Each number is 128 + 32 x the weight over the matrix's rms, rounded and kept within 0 to 255. Layers, rows and columns count from 0. Numbers have three digits each.

# v: layer 5 attention value, 128x128, rms 0.131, rows 24-63, columns 0-127
# o: layer 5 attention output (transposed), 128x128, rms 0.42, rows 24-63, columns 0-127
# q: layer 5 attention query, 128x128, rms 0.174, rows 64-76, columns 0-127
# k: layer 5 attention key, 128x128, rms 0.177, rows 64-75, columns 0-127
v24:158093087126140091063129152123085109235120187107102116092133140133114102142117157111126104045104171143135119112159125146162136123102136173104168093102121185057211128095123180128110115109129099138170178073120135123081129094121033131132158111148137144147116110175173144200104165155131087145097121168077099142122178102110124084107125123120097127136097100119134157117186136118123222147097
o24:118121141142190103159160118145105130086139068070199161174148137131129135141075087112142150162108143104132109091151082110147087154195078038149161141127108124166086135142086094111142141109117171177109129077178162182159106123146155085132138118108178136110190132110075131124127144114136088099144114154136106164147120101081090169046141173118103135131178146157115133081101110138149113104177
v25:199162095133120098109149134122133110125179121088103126165147106155124143082138125101143181102125117118115076108160121165084166119136165125110147102094081135181133121110141158161067118117137116098145179141126164032113161070128166109158135143084187127043150109197104120122137144105138118051180107184150175108126112132077140152160088183118106108126168103117129086057166172080169144111129
o25:098047146133173122133124119172109136138149115149139107114159118087096103103171100134123102095183120078084114171117198119138088158137127143157100165127166135106115156119117124159166125113140153089052139126109160208128173191190092074166062151158156138206185128052152161135073110138173089195082179111106097166083147134084105128099121115149156131095146167062155088122100081089098132115139
v26:076135109166113146083160164130127087146136144151103098148117163102099108133104114082127121082115172114157175149146137123092126090138116105142178112121113109137139077178199125165168071128112150098057221142118142142115147119067084119105144083068092117149126093212106211188123188142144131108135107094079084155172097123050109144121167153123112110168102138116156118187137165174109143199113
o26:156109118111144149146056131136114156071115146087168142147110127143139128162125142128117090155123080165068095081157098107188106159148117104153131149154073107161107166062089151142083114095117118045177134120138136168156154150165207169083127161127116148141179072112107120137153109116096087108142172221123127160117134135116089122140107123112113157081144164132112156086181142099122108119157
v27:124140115140103142128185136115108156104083109149177134069141128125154120166134156141098132116189121063093158082116104123131130092130131160113124121071139171117127153117104133118062078142146142103144140092176193050145110090172111216091181144113127078155117125210141107173125142109151149140187162114095106176098174183124157066140097131108122143068055149100118110133109188099149139147091
o27:125123177140074096092185123140071159073132154094078123139113123142074166165120113143132159118123146121168126163120080093065123175146141146120142075090092135128108128131158048150106198094191136185096146109081133157143100123115170053141137143171205189077098131129152175176145147158085083172063165119178063186145121138098127188104143122122139132153172103092120135126077053127166086153112
v28:095143210153135153145110126129132173115094096161090144174088168177110173157106139174163141109107120093131096117110139159118152116116133085114088085108108084108095090083060128123100111118138164135170183095138153120160164119138133103110159095162130106201096135130119133097130093110094155125132150044146154148251099164116129096089189075089082066130159087182101159167167158151135138094124
o28:161131140113075081131136195143137128161143131105156155143089071109082067131118130138116147188200088150152149168195111134120099152154210161117149165116173128145119130062112087156079086125132113181104046139150141101087115075151143168139121139115066116081174122099145111136172136119089116103097130117164108103109101139133105143192131098146140164150068160086128163137112126159105169087117
v29:153131169126155187115145158163129144173145160145129069141062085161145135128090140181129119056135079133155160139134170157165149106186094096056145122123190176064109131150135162052069109161181076131156139141101147127169136109134145087103136107143169136137175160142101129122105186077142154103123034145152165134095148159134132130077088079137121129113163085084131123111118158162112114097049
o29:115129079133137035159148143090154096117142139106113172153120122092097183141151159130150106165122088146073104145147190197136167123123126162128139165116086152158138174139094113156149122116097162188091118164170137157150087059164149148115081102104070112077173110108149137125060093124054131130122188129085121142125149090161150153078132153099149107169111090178142076122098167107158055115190
v30:088139155161105154161164145124129154151176085090147111128102121060139109106081145138121131153142072158151070140129072132190163088127160138198192147138115158108166184101091069128134142139157169120201223147092086145170147115154115129160064068103150100052143157181134158135092096100120147154148098113109120123131109135128103138168143072097150123131133133068094142165050155132107117087155
o30:118164109059127165118109124092146149144103113135111141118151156112133140142154162079184129090146222115178173104113066134075138149148183165068152108111141100117184156113115156094140154137179103090146136102148120149168132136077102075069166161095172165132135117088173104164140125192099100163157168074117100054185147115102113091129150149096103136099079125152133087067171092138173092139105
v31:124065107081155103167100189210182100101123146162139145129113171189098107143128063167093103089115124112093136137085072186147116169097151141117138134172121045133098130121099104134079139183069157126165083113102139108152165132036083050157171115114107114135183196058183126103140168135097102098086109148099100115165113192154120121120114135150146075104167208090096148136130095183156134142155
o31:150142135178122152156106138072149166130129151130117121117174164109093145077127180093111108139163076052101090117130160075024149100132104108183093142125132158123150135086124146192120039093156110145137158185119127159088148104134143124099115136168105091141166113144108093071149088116107161158125126074180179114120127097169114128196136159170099181170108130200186148077084109142103108143089
v32:102106119113179127165082097117107084151163143102119136067177146125165107168094099105109147099132094126089136188134171144072120143099132172105148116189158097113170134116155120161120133112134095098154161135169058127149130127144083180107150075104072132129173120142096107078167144156124071108198122157122136163096131119100143148116124096146149108097147110111153153100154176103172155094105
o32:107087122136147162075147134131101109121127145119100124159140089145120174115086130126138116135147113120158115145131175097050138121134142091113117169101111165191098089143106149105145124199132141172089111176103173159161155164108095126137067113114059113099127083135153129182142081157140160165114120141139098116160144118137111113101097152119122136139154124147151168151190106108060076105167
v33:161159128152115152141068151129126157136055118145182137103075095071092052130080117083096148098166153124124167120135146189205123124132121133120114115078148133176115156143130106103135147130159116117092121128108188106125183099098101134161168097110118059146107106146129133120167089176127133159121169175105142124043129143163119160131119095120186087180137181142147120143119081105129141164095
o33:092142127134122091145165137148131120109138187122117143148129101199134163095160124133097161162108156144120116101081087100049134110170091101137159127141111141092161113094143182159113117101088122091123174142146126150082099130144134154113201139134134164128146112108104157090125166102131104110128133149131116160185140090123210142091158137125130071094086134137147142098089173078131086103169
v34:131109160150127082107103092133156118074104062148116090089102062115152139106148124144170152149110143098102165195154177142139137120131113126185083135156085073108134118087117110082189138061160185123120095195126135137096159120169133144129146159163153136148095131217156115134151125121211087137111083117165114118121089148154056087125121112148163095045209124136146139090109170130111102098152
o34:212098153066114163110164139141136113109157184128106098112133133129112128136104074112104082073126174164176118112098101149148124164171111102093146130128162187137130156157145154185127113122102075184162125163081192082137182167082084101134112134116088100113137128117115114115133114150061114163160203081140161161150135108129142093103109113135112115165083118113135113121074093153141172135101
v35:091105092112106023108132147195185147161096119140079128128151094158128134086112141131112092111102074165159088093091152124132090101109119098112137135149088086130170146150156139118193155142136193080109123134091118112172132107150145197157150102126128151106122144093185098135169083141127071144124179179143175151135170132088082118100089152141179110128045098145128122158156119163110125169146
o35:132104196147132181094173093095041078139160109122150162174139076106096170174160116149130135152056179121097157137121104156093149127129132115158156086150114100158151113138077122191114097121130074156168090162127184137114116114089172097162127147094164077126151208101082116087057141115137118125086108106121078143121140161196140129137148138128185123160183096079137123060111151146074149126125
v36:126097128126114097120137104110162103162151121112192144123158173132110057168115072134141148159117129123100135141124122127180127142100130130144090079136113126108129134120156125105156133081149182076201121148124099134120115156108131062117160154165070131157080106135173155106103140102078101104195140186120143135148058136049180156084116140053155122089115123177095125116146110106181143127166
o36:132143101094200128089098123156146166063129151096097108128161104127126142111169132117130112134081111188156121139092088107073093145114142134120178130099140119122135082155113173175144161175101085153125160098140178123090146084151126111151135139079176122099162160122095099137153127177173112137110111131180115183121166130141097138185109121140121176126108112090128132100094073120086141143090
v37:126137165074151079153122163109112155074142145173098114073120161159133078133134160142124065143120169135213068183070148134148116104153164093123110161228091170123173097126146112106151163142165158100164061091110155088097067095138121149165155184145056140107080096109168153161111140192107078115114146113066162120107139111124108177108102087059130187158144146096124152141059160120115137143208
o37:114066097115082164058106134151156133070113109147203158146142112131180148157135143106162142136137110121119137160127117187163180107188067119153134138070078174141160119065112163156137096128056078209188134150124150168170124157099127028092148134131206115122133148058080135061165101100111127143127178086075153073176133102068135132115137205161107110080098122201194165139124094125122134074083
v38:106112121098136081119163120080145177179099071134164156135117174157087165161104115092146108124108065075086153124081127095152139095085120157096156164071093151182155136137171142137169158122142149130122123144224186160112191114099117161127136145131100118119123098150130158137121134167127143108127096118132143108097114155091177163105093095163120137074143105155100050154137099129106194121131
o38:162140130104172115105098114119172131128151201115181118125161179107155120148122092202116172133146156124163064102099134141116054154112117113169107152196112131085126116115102171099141143129090114095148152137082133122125081121164124111166138145095191177143105142073146118149115074075161115104132113107131099172096129129193092085123117095115116115121144121156106185090112103108126104164188
v39:107144101098133192127183104212093092093126172130169112131108094100116117105186125144166160139117156184168048108127138103181197095091133135128151129168163219103113149178041124053125109145137137192133188068099137143086079108079118088150101128205091135164177163166086135128055176128067114073127121177074113090113132113188091148200130115112104105166055165155130142113214105052143105121128
o39:121050144152154102136114125101251187141107035173162147080114196218136138104091096091112122139136155112119071093157072152142130147158096135132123127079130057143161097129165087119211181144152153169087154099191149138118110097155156129101111138076125121068148094170095091082093157154159117118111069120043171000153155112112157206067155091094131135124134146174163105155132195089247123109141
v40:077137169146178190109116088157108079049147100153170187173098129164127167102110094181126121104067144110131149104116085130173102175100149142082085156082109094163082087127161140130117112137052112189176157112066156151119048176141130129073135077117063183210103145158124078122123160147147130162139123104172102096147139112122093132130165184136125151157160200137165091152156142102117098138123
o40:153131109123081124155137152112174247199124147078116107134053134127174109156119147086093061172161079178121130139152088144100146128149101136116107122166110143121115187164127114082106093134152142145164154182197080100087178113095155192147118079164115107084142162189098110170118097081170138118144150160097130106095080121122098114142102049119133113111136117117113157123111156100132137171095
v41:156143131154128140175191105123107093126064144133116146110168076114157127088133133085125142147111171121140073112162105138199142078140145127064075156111132174118147179130176166114058118170096114162199069153130121119149143126168100107147157131088101152089115122080073113189148101198152164116078201112164142094109065079131135112128140141110109205109171087127135103146146127089093175145106
o41:047156103126130138111177137108186163104097072140105123105123123071112116143090100215151125174139141101144182153098124162096133150132108101151131119137168114122128146141154143065141091150165198109101164141083137173137080091084087121138137119178185128113123136164149094040111192116112088103110130220058141167150175093122119155162143099111111081092189129131085104145135154132163117087150
v42:138137116113143192141180120123129162142125172106115093091177118127097161133165208157183097027191164157194175120181085158127146108066192119155101172139125168119122130130129101149132156086164121092143115087089149169113150118149123139154120212093105171132127155177088100133105199115087126095115087124127069084119105174083133122100131071127136087058087084091086113114119132112119188061119
o42:157124135142146102136094099114122040125087061117164103222166100174160059160083086135162125153134149067124112163122140116150134145146137131150086181093132153113155090096117115140126137187131140137114190112147106074132103145158141118103131063086126134109156089111179122156142073097120131168143164086088130143085200082169154133116098178170133134116173121119158107196138094148142097151091
v43:152145124148161136156113148152084062156093095165106138090093094188131140127063135042136175081052174184204099185131087163137095131149134177144104121119127106130199091126134165103118113130170154157147097112098136109109164122170091181084117173193112091096131125098129114105133117110077140177093103161141093104112092104069110095110111071157123119112160098142098067140170141166098175215103
o43:107114151093125092056225106134118144094152149102142160100119106089119135123089105162142135169069092109120125112126163095123141170128163003114119166090166157098173175145120181134134106136124153138136145187161178123099115096112188174125139135116144113178164160126081122109128148133108120113130121111108168173086099077152115131152091137075141129108099132097170157130148135114081096084240
v44:185037117062137085161115152137160140132137158108102106150115145189148145068129179093107067156151115102089117107136173042151118174182162117224109084131120120102126124159163133145107083135126115152144126132174138117113074124111136172125155117203122211148108142180090109191171162092128118136148152113158174143132154103146112100149142142122144077120139123116092065075126133100146124078137
o44:139141115158161141146052110142063147119095101130176127133150137124143165192166111130107119131129110117144128182141108172149147130157147113140142138149116122138103165126170083131105180124126142163119122146100088104116120158117081095092053085091097143169144134151122175125135066152129128105076147127086099132178080142109143127113127131145110186119094118149140135112074134145087108165162
v45:144175127145130130143143149103135182121122088137139059107160082092140146162113171140109148081141156138130121135167145116123083140129171101061105183146082080134132133172084137109124150125088125111131148108130119102104142125120136092109178083092116124124113128118151115116117132152079121101154132141155138136147137122143165141140157124116137096186092139132148153061160127111128116119131
o45:113109131111116097143120115088121114171132057177096156141098106159089088139153128107128160069117120139127124171103125089082140162141135118107168157107159153149117081100155093152157098182131143204126088142134134154143159124102141134150107146117122143115158095100102109125129131133146153085135126115151168115135146109121121130132145095108176076116172146112116158120133117153173141115122
v46:088093113165168130059129143149098119209130140118130101116174129191097183132137130173164107107180129123046116156098150078115184202115124173138125110092066102136135086123127122117162138120146144160090098147128152116162110158177154114092115180047157106131127107164150114154143099091071155141122107116131101101147129118151089098150098064114126104102180120125110106119152206119077143140139
o46:187154133100121186141107138115149116069190164102112109129109144084083095135097129148176123114142060167094169100154128157140130143122170134099180169141092150129110155178116154164147122102119097081072169125118111125142093166093155091159090178155199109185143111131082145140071113148136125109101155094173160130072092113093108133113101111161143150124108090128152116146065108169174098131117
v47:158102107122104124097175132112128163141140109118129107171116113106077092166163125120110120078155073124139116101129125142174139185140132163140099117168128150102108088090138113105108128131117168161154050172148151107095185094131203114100138080158126180087137178050116066091146165141088192142143163164160142060071135081135107088122114112171095174162124183108099169106139144049158165119133
o47:059144138115199127114093106129128112157139110143126103091196143118144117129092136120084199125162152107098121149110125137138138123085098096170139163117104136100151146162178162162121124157125195164094122109162143113106107133059041147122108116146129103110118107112145188101107094091139129152104121109138159128129119133133176086188095195120126091154118099126148136110072140185148158105142
v48:161125132156114140107142162124146173120191056134159090129160125095123097147117164184108106121141183158091160140141121145136081046151052143061170150137142141140101106178157114149159072151131072173138181115073101091171160144161093116166038133126134094119162100164144160107154140162052087101082150102156127190106188101113107117146088182124168180098109055128127155072147084170127080098117
o48:089096132060084126160132153117125107108115130172135149139098147160163170138111106134106128087118097156097143170106147151108131154054185119132054105103108104149136162100060102107090138109106119142144097173162151160105132126140137126138182149097137149120121128059163112124123154105200122094152158137087134118125160171114116166068161026094102081168162188135149176113171122189127129200108
v49:109130113143118073117129153099105141147117147066158161109131161152126122180146194061164157134124137125194138106207159095113135098062142154137150114072108109104117104120173150072112126100185100167113184116168215102137186151104100075129183067091138129102124132110159124111109096134081147158130145120100119149089124094107130170128108136022139184114123128156132132128164135135095088182097
o49:104098146131178098091157111147169150080118092135109103138148140114100106124104133184062160127120084089137145162141120100111149157144123066111095110147123168130116178140121175172094078140102143055171144105097114170167064146165161103115129128138202138165139140073069137162137195130175085089128113197140155054115142144082117127138184151152128098137163073098132091158099161087112138145161
v50:114080178130115168124131154118086102101170112198200146102092114188137113142134105061097142194084195158161101094151105154153067127137213046195101099093071157056120080163050054102165140112131116098165092121126115162173178082163163098132146221153104127141172167155159128109111016121182135158120181099143196063156135152173103156123130132107099056081113144098109081100153093131156138064137
o50:106161153114095105105166055115195128151091087035149142071117166100181142095159082170166065124106089056111114135091052124083158072158127167119127150103187094167227153106188170153095137135099105200152153139111148102074085175106160174090093089129154098167143110105097123183133191078115105130171127076149116167156120104085169089198167125116118181172105141162136142142140180147081128126108
v51:102167139151128095174117134089158161076187088119126123156060163149110110086117099102089121165120155123101090099102146169172152071097161163128169085099117054143176117086104113105183166125159127102150196140139079190125170167119126127147128161072175139177122164045186180183188088188158182129069104105174140140084109057150147146069111135106150139117176110086096075137106129022116058150129
o51:179114129115139127093164139173133098212000172148114200093134133115164140104166148231140147157140140091170138131140133086108106144139116086121135228140137165113179153103144139132100096124095087038150145067164064154117096159158091104145135105132115148154156101097119073053083126132148193065132100125091166118187151115108123084155156137126126073133133108128108111085144091120133187163115
v52:155153150144123185059141153159172116108071109135076127089153153113137117113146123138146093108145125115159158178123134145139137117111145117117035089127105154132202156138118090150151073107155082107149132105143138096086128103064125092110067100125127174118127129066181166113120132099147150100177139114088114096160152152163069133124128130209099200132116146164073198136122146144118134065178
o52:110154108111136167167123082115154103107127135080209142185145152114163115154140115050081121125180118139140087088148059131134134116105097145117141136131123142113095112139091115061156155119154104175140128091134100123158149180117116124130208171062138117116089123104085122159152118101130102213101169124143171117100106089100170093160146168114109105155124181117097103167101136154183163104135
v53:127113165184145152184128173108122114145115145099051100122130116155150128098153129088142163174107107149202133148093113190156172134139129092120166137194071119132119115080074130130119104184119105085154153104093105164131155059119153112116142126061085117146080147153215111066110118153196066155152115132120098090106170143135148189130170143163130154116128115111148084119135087095133094109146
o53:077113104093111120136175082148102143131110108070185136100077156099072145060186121113089144142131189116142171170182184117096118088152081176086127143068088117098142119134128146169153128122178101146171152116114107180154139184153106156157149119101121123132122097097077110181117121126087167087132092123116172137142113090102130112135125146144114138128111165151178123121187142110095153152119
v54:105136090137099160066096121214066106076123136176091135169103196097137111126163142106095169141123152161128093163071113116110110112120134155109124159076170074116111174142103128077141130038127122106118109127100096057095142159165168108156211099163165200104187152118108168085135110151145118122096175096139092170156116075135107127150168156130093147054109130125154157098149097155199115142116
o54:131094171142172108101156152113109155127092116161079103096132104106141100110132128135074147103158155107064197063151123089154141116151140111132085160149129144161126072143091098138105159148150168178141113157106144180136146075158136134086091105127069124173102061106130117129138194099170092165086097124136146087118128148153129177163083055099128133122120157174180120145128153141154183119149
v55:125142090181197150097113122100098132130115136100153166067135148070172148158091125068106143082146146152095101108150143118137149150111155174103094155082159126145106089097066143192152108134123172125175107119133125121129138143094149066128130134143111165069123142085122136117129150125199165135139150102064149106151129129255124123103147109118153093174078138073124120141155131155168145118058
o55:117185137172117155168153112117123125149138107140125108114151119134128149087138165122150159142099105153113148096117128116099084147156143152107088173114211100097113105144185107043043164104160092140084140107124154141132117119100146118079135125195124123116164118154094114138147116079138112158112082187130097159106115098089144151182113114144108153156166149135074126141127126129154140039180
v56:139167137090076169081124129180164078151096095183104150133161160131148121148118089089098107140124095135153127154102144067129093136120139129054158147124094100063160149161131146132122133107093128148124141170136138103077127105170207093116107171078094078126108139135119108128169089163166128126170161094131149139160148108096149163127146140141152113096111126146132108119104112147094180159106
o56:131147126167137112140136142103124134110146126109109106135126119122136074151127153143159097124080108153128137149117087161134089088130095170109165098142147108151129105140137140137117120144160172139171096104124125172168170107064154168138130131128120186127114133148128081143039150079098130092089089091140140152097082143139131129148086107122159166132107157149094164115124128166150105114197
v57:161129095113146153093100141138104104118115095123089138149126152102141129092101145134179103096189107116097098113128146150084162103108082205032169170128130120151166096160142125097152100125103106129124154083121156093106153155123081160154147112097093089124189155097121139148156166153120130158134113145144197141088113092093173173096125127099127132136148130111124104177155113159124159147105
o57:094129119160128095143102161090106182103145166127111135145144073190121094112129122126168146132115153121128138129123176104179101115154156116129116145140116167148110108123026149103091148080173158125125102154198129175173134062142124127125122163164136104109104144136163125091043118118169151094060103131061151110152140106112122121119100096147158139151120136144160199170094081105112106103186
v58:131158178112189147075097183101086143084066136151153136110115202129091118056113128128186178113140163064158145123123170172089150104086124165102146140060115088150117098133152069100148149174187161060104147133119139115191127162178088118147152123118130099121084083160135118159128124139128153140143128189134053110109067154129094193137065149150123092186097144106150138105097141124084152126157
o58:129127138126113053119141095145126125131195162090128131169079065184132108124114114101133089132154112108156161084111118129205131084169148173056120161122128213144184122132088171171164089092104107060132163134142113128083103121104143059136117182130171160144196121074085164146108115112121120146110144098107192147147158109085145140126122090159142141117204140076111132165160115094090132132101
v59:216157133107182088048112122115119064237118119172133150169173149151109126141061115069125123076150130137186133147159162078119109141177114141077195092112129107165176124082108209130139121083150160113132123070132143112119132142171061163085103123069114106113083106113138173134097110126126116133112114163124149153140122105104179151168147117126110146162135158032088147106189109140103153077122
o59:068154066167123128113158157174088118116149120104130145102099141149137156146173113124168147086166083135153117089122148115208093101083139121157120198148098169168118108141071166135127103144181148081098125085135174118105105085087185116146195192115210099182136132114115101183082163140149121133103132134104095168097153143109099127077100101155110094172121105118104111132063165098080108109194
v60:122206157163089074144155166116180161141167138119101156186099121110109176116088145137069162089157129156121163152121116128133138099153182130115185118146206151084090126049167103131137140163143170116124098161157093142117147078132194090085113105087105130098119124078080084111138127134069087173125142172146189097155063182100167082111109126103104174108078119125161138184101121054049191101137
o60:132153140133152160070169106108087089112131101139123103084192147130151100151165201096163155135138093055071103142120121158141107145060145162166104184137108150113136146084161221168147104140112137054125089122100126112122113148120074144146150133202098094119139147085203170185186151101151119084132096079108158133102122167164110143171142177122072090114125093065138096124179108178152077087088
v61:098103100129165087146139078116171157082119123097178142126131162170101147156130098076151170122105120137168145080099103106134155157066146210070139112166173124167103141134150106108107131118101077134143120174147129136140091067107140084136105121103209085098191169117131129135095148166094139122136102164116103123121126160159113131144170176125140144149096123122145118097109098124099084130150
o61:151078119145131148143156113112205113169172128115081159130113116127157135121155137106097153132182100125114090142150157156082126120109063096169096137128131148136162187139155207136119102149069162053134181109159104133135113153140126097127095079166117145100110142133094091090130144114194101143097117130089123065134157167112104092141087156176099141131129099155115113137148158093087115174135
v62:129079158099095150129174122091111168143137099114171175149066114154125109095106090156149155159070105118127120145133123132156118202136121074076175203136077182112166119097177184147077132155120126122146179147093147135142115059107124131140113139151125153160090084090082078164097139114122164098146128147128120161101118108114189114112070169055084142138120146098186186197059173092156156150119
o62:142160109075172095092094179128138162129120155137120091159133157053114131161137169141159098159132172164104084209087115154125131135201089139135161062152083098106128154123170116109126124153125187166084067099164126128115187130152109104091141131124124152127115171111133186105099105172106165121212109120137161194121080115063059145154131119121190098046169114148144102044166094086091059133131
v63:150086130138129140138166097083185100138141197123128069131120132112085129141067168134115138184093115109093146170116163139074141080135153176130129129140115160111097241134090083090104149189088133174143121087091108159191173148087049117100094112104166094091141183104114151115096125148138143137223133117161116162107087124114133071092177055128145130166083197186108199108109153074164060111167
o63:096114096083118163135087172128115104100116060122125186112109118089142185100164079123143100082167157111157042151107121111079151154113142139090122131167154145159195121108137113103154116154107135038084134133177068101105116146140161083135112201153039193118093084165173095164156128169144143130087048212103154093157178155130073173202108130086173144131171122142122095150104127130184165132128
q64:157173139085175125142130164152122089087147153133149105151072089135131168106094179103147108147111156192139102168138115200056118103094124076132165113145136148113149131136167104188128116169098081124090156118126115105172112126084107154131171156129116150129123137102162163068109108118158082099167085106123148101073096145149123146150192100115111144086122137124138139154180128181163140052118
k64:137098129143082125133139127105169167099124124131135136092155144156088098106165094101100103163133115111092111126148108124155136132121165167115122167129135150118105140140096147098148103086129108182160131133123160107101114155172157145112143111171117132090142144133126089116169146124136131122107155143146083109120181089084114148138086182132111085116139131202135148091155145080125098168117
q65:137144135110109134120097109143128111162097132102111130129103103141175103162099108142168158164134166104137167097136109165142113112127141085160112059128108122136150141152117138133097119139120146109144108114128148153166142143071117139113119110104044151091123125106130145109108181109157120091142134126125147168188105177147183172113143127113131157119141109119088111086127069162171113096140
k65:160151113108095126141158170095150153057122158115157156143126127146095133120161138100129109125112069152091137138100118127119125120098168122107145125119165123162104093116165133142109136154109088173176163101161085152116134072125092189080097095101176125124139154139170134077149111106088084146125118116117093133087124100084124183104132141157166096121126144164156138166140201146123130117126
q66:125111142163100146085152137106161135067117159122179158113136112090140137171153142089153120117096089119105150127145139064113113151130125114115126110137137102137128132102110098118153119145095116149128119170133105154140127091169156129109080148130201086163125156131122096105188128151098117179104161111091124103077118120159120150141088154136122112130145160096136165150084108116158130123103
k66:120172151135137201114090088143115162157147086098133048135169117179163094073097145157148124144107147085106117131126092137152137098076204193153135149147092100142107147135123113096162108129184166099119108106098169124148110125113131185149092107116119165117121167132121108127112089157057096116165159114154129149166148088162116149153128146109115134122126136103094086090144065169123132135127
q67:136096184137151071181151183140164120100118133148190150116085140127033110179061137086150090131140151177141149109155175116120139160130097137117125155127121146138108143129125120121137149164072122136088117112171093163099157101161110074067136117122134116168109135106108134100113095073146133137122081106133167057167129135099114127178171113111113125113109130108140117147142157108131182105122
k67:148167109107114119111114120143117108142178143147114121083122153107110114085160081082128059098103135129102127094147130150135121086097154160086171149108134149106143106117118172183175122066101104185131105119125153101100102112098141167139142096126155123152175122131120143138112171162097120130177128127159056143104116136139130103139101165120120126162114113150156147127179182133164089118081
q68:160093152120141084169056059106146097117169100132101136142109137146110105131080069078205130176101200148165167102151173145157101131149169152075105180120167173118094084089117136152134148163111093101080116128084145158093162171180098111097180132077051158087137156129110083207128089092112170119127106120112141136146162108127126167138140173216087149168094103090137121166138129132153102178107
k68:146123150117132097164117164121078121127123189092127146071098128107115118149144213141112099133166128130158035086176189162113146162105043041103131150187085152115147165176128131186155179139134141147115100163192118084127080100130158136155156151106111110155123129179102228118154149121109073155152106098119141107088132094073159071148117066070112117128095076085163098143131152141128140150189
q69:099129155077179133118086102163071129137229110115074113157159135164115135078037073162143133102164178125153117087047164138109150102062109196164155178100129168157178083111103170144154084150122152142124130158087201073116121155059149137218100135129078101114159092123092084102111105194103142120160141182139085132081202141090075109157111150064142152166131139100160121102163094096132118134133
k69:106149134138130144126123074135150123157169131127103094102109106100125125118085084124117137135102136074141088074111107119140076154186154100158102143138152123069154196168072185162159108091159121170117096143117162114196168157116152140140186113140109127101117110082092198159114146093083112130131121139108121133168163076112132130104120154129100166138089162146127129103131096129119115165107
q70:168173098128072123101140099177117112135113123130029096156134177138151117099199112126133143152070137083100119140106087090084131142147159151101141125149136147129098100147111179158122106108178113111146111146154127144131085123125190138177125185150108178170102121127115154151148142153097109119134142108176100145138152121145171191138119140091169076191153109132061089095075110178115072078134
k70:175150124143110153158120173121114201065076150141194125080131073131104123144159203128137126098084102172170152173125109145137106162117153109172101102120176126098107210130168090111178115170130120029198151130100123167119159120110090134145104137125191150089105110123165113139082144098084138065131131073116143128111123115077128097192137135152138151080122139072071106115128081120144181144108
q71:139150110110117168145082085140104145116135142085135076103153129094214118147161151113112183042116094086091141112090081136171112105140121110162108096190163076131112189154146144113074140092203151142100173118100092089133114133184157164133109142099149144124078133169131125140162164168121092156140100155077135163134080101179141142093048150158107114170122142128175121148143120127157095142096
k71:113130150131115130122101051147157154199144078072083171130137182137108092123138069152107122179148158096140063086117093116144116120129123137151169145073133105137129100147120152088104165141132130103115112139068176083161144200091140152158117083068075169081098087112086102164129133163145085122132138143127195165157170212102123191157164137086120145112140115109107142124149070135105098136143
q72:154065110106096084143126117124155133118149074175160083131148135171035144130134117140118084127100153090126112141117141090128144129072102133120122182103134139139102184127144139165125188127074140095205094057143165137159117147118093120108176210120099146163150098096081172094125093115160144119152110101203093117210115155063162151172131153108117139093095089117165091075112193117149115129112
k72:113104051161092196155099177130141109109115168149133128134107119094141143157153134148138165151189080138097093131136146113142139102138111116143140110182160083087102134132134087146076168118117145146133108123132034130121100082182189155086094111112147114119127135134143145139202095093111134104116146110138123148089095176106060181107072093150139102164152166149104129167085150104110138156121
q73:124108155100118093152157103184085104132130084100029118089153116146120107109148127151109162110094158100157182124142125145116173160156130133141166109106148134164110051162093177125142127132112149079108106137169111134112135124156112119166129182189092168145127099113072129182134171180162115073145124125148131131163153133154158112110106076068115115166141131131129103133098120115156139122135
k73:133109117131117142121129087095139139095126134138148075178122124168213126128122113115105169149110090103112172194100092081144117101135210164140131086134096155107077181130192092058165127172167158027162115123079073152093124142114127085099101123159157118094139133149104116114123146074138086146120164162105167196122121191129129100176149145170139138092137171110103146179149111169083159143098
q74:124127149077134089113116076160137128153117116152086075103120132198094104066072076211100107158117145144161186138160111122069127134135120187113162179083162148163120092143111163128131154153145111092115100187149186132130186110118128129114130097099093200152108119120128112183089119124115112105117109141131112146191190140114133126103153118119143135169146146111074105106156068130163073138143
k74:135170135174080199155171146120143183173063141162175147150173071134121105162133171128127168110117118149137172176085142126166099147078207131105122191120155098094113118137144188115119116105161157060114161142061094160184128200104134184116085115130069090098060133095139079112126118114144099090159165115063170180144137152120059104130134128096134076154127155176127118066104067106092126077069
q75:115142099117111150056102120156143118113096103123121133078131153106124155082155137113117188088129112061136094148113135148157121140126144073097155084150122190140077124153182096133170121179112103075143212128122149085170137079078121159143116117103128175133108129159207208141085138215152078150165143114106081134108145104144150130150174102096161102157119139158105078102113127172121176119143
k75:180148067099168142119120139128137085094054112159127123141173138174044170122149106108153083011110123132076136191122149100143111141186183185118175074114102140177062091115104075162122093133108089038178125114155089183141118135168099113073123092187218166127073117148142080106145088141171117178073106161139103140103127143102157133150151136129143086161181139129136100165082166061149183157115
q76:151116111145133088108128116064167147154127100159228206159098126171037127111093134216147102133097194084188173205143151113104122161154099174081143198063129147149143117120129142155161115180137080097133084091092154121149141133092103107106110153111158173101149088111120087152142123060176139150112071118107169088151169194169139091154058108190088212085049111077149113070105096106075109168127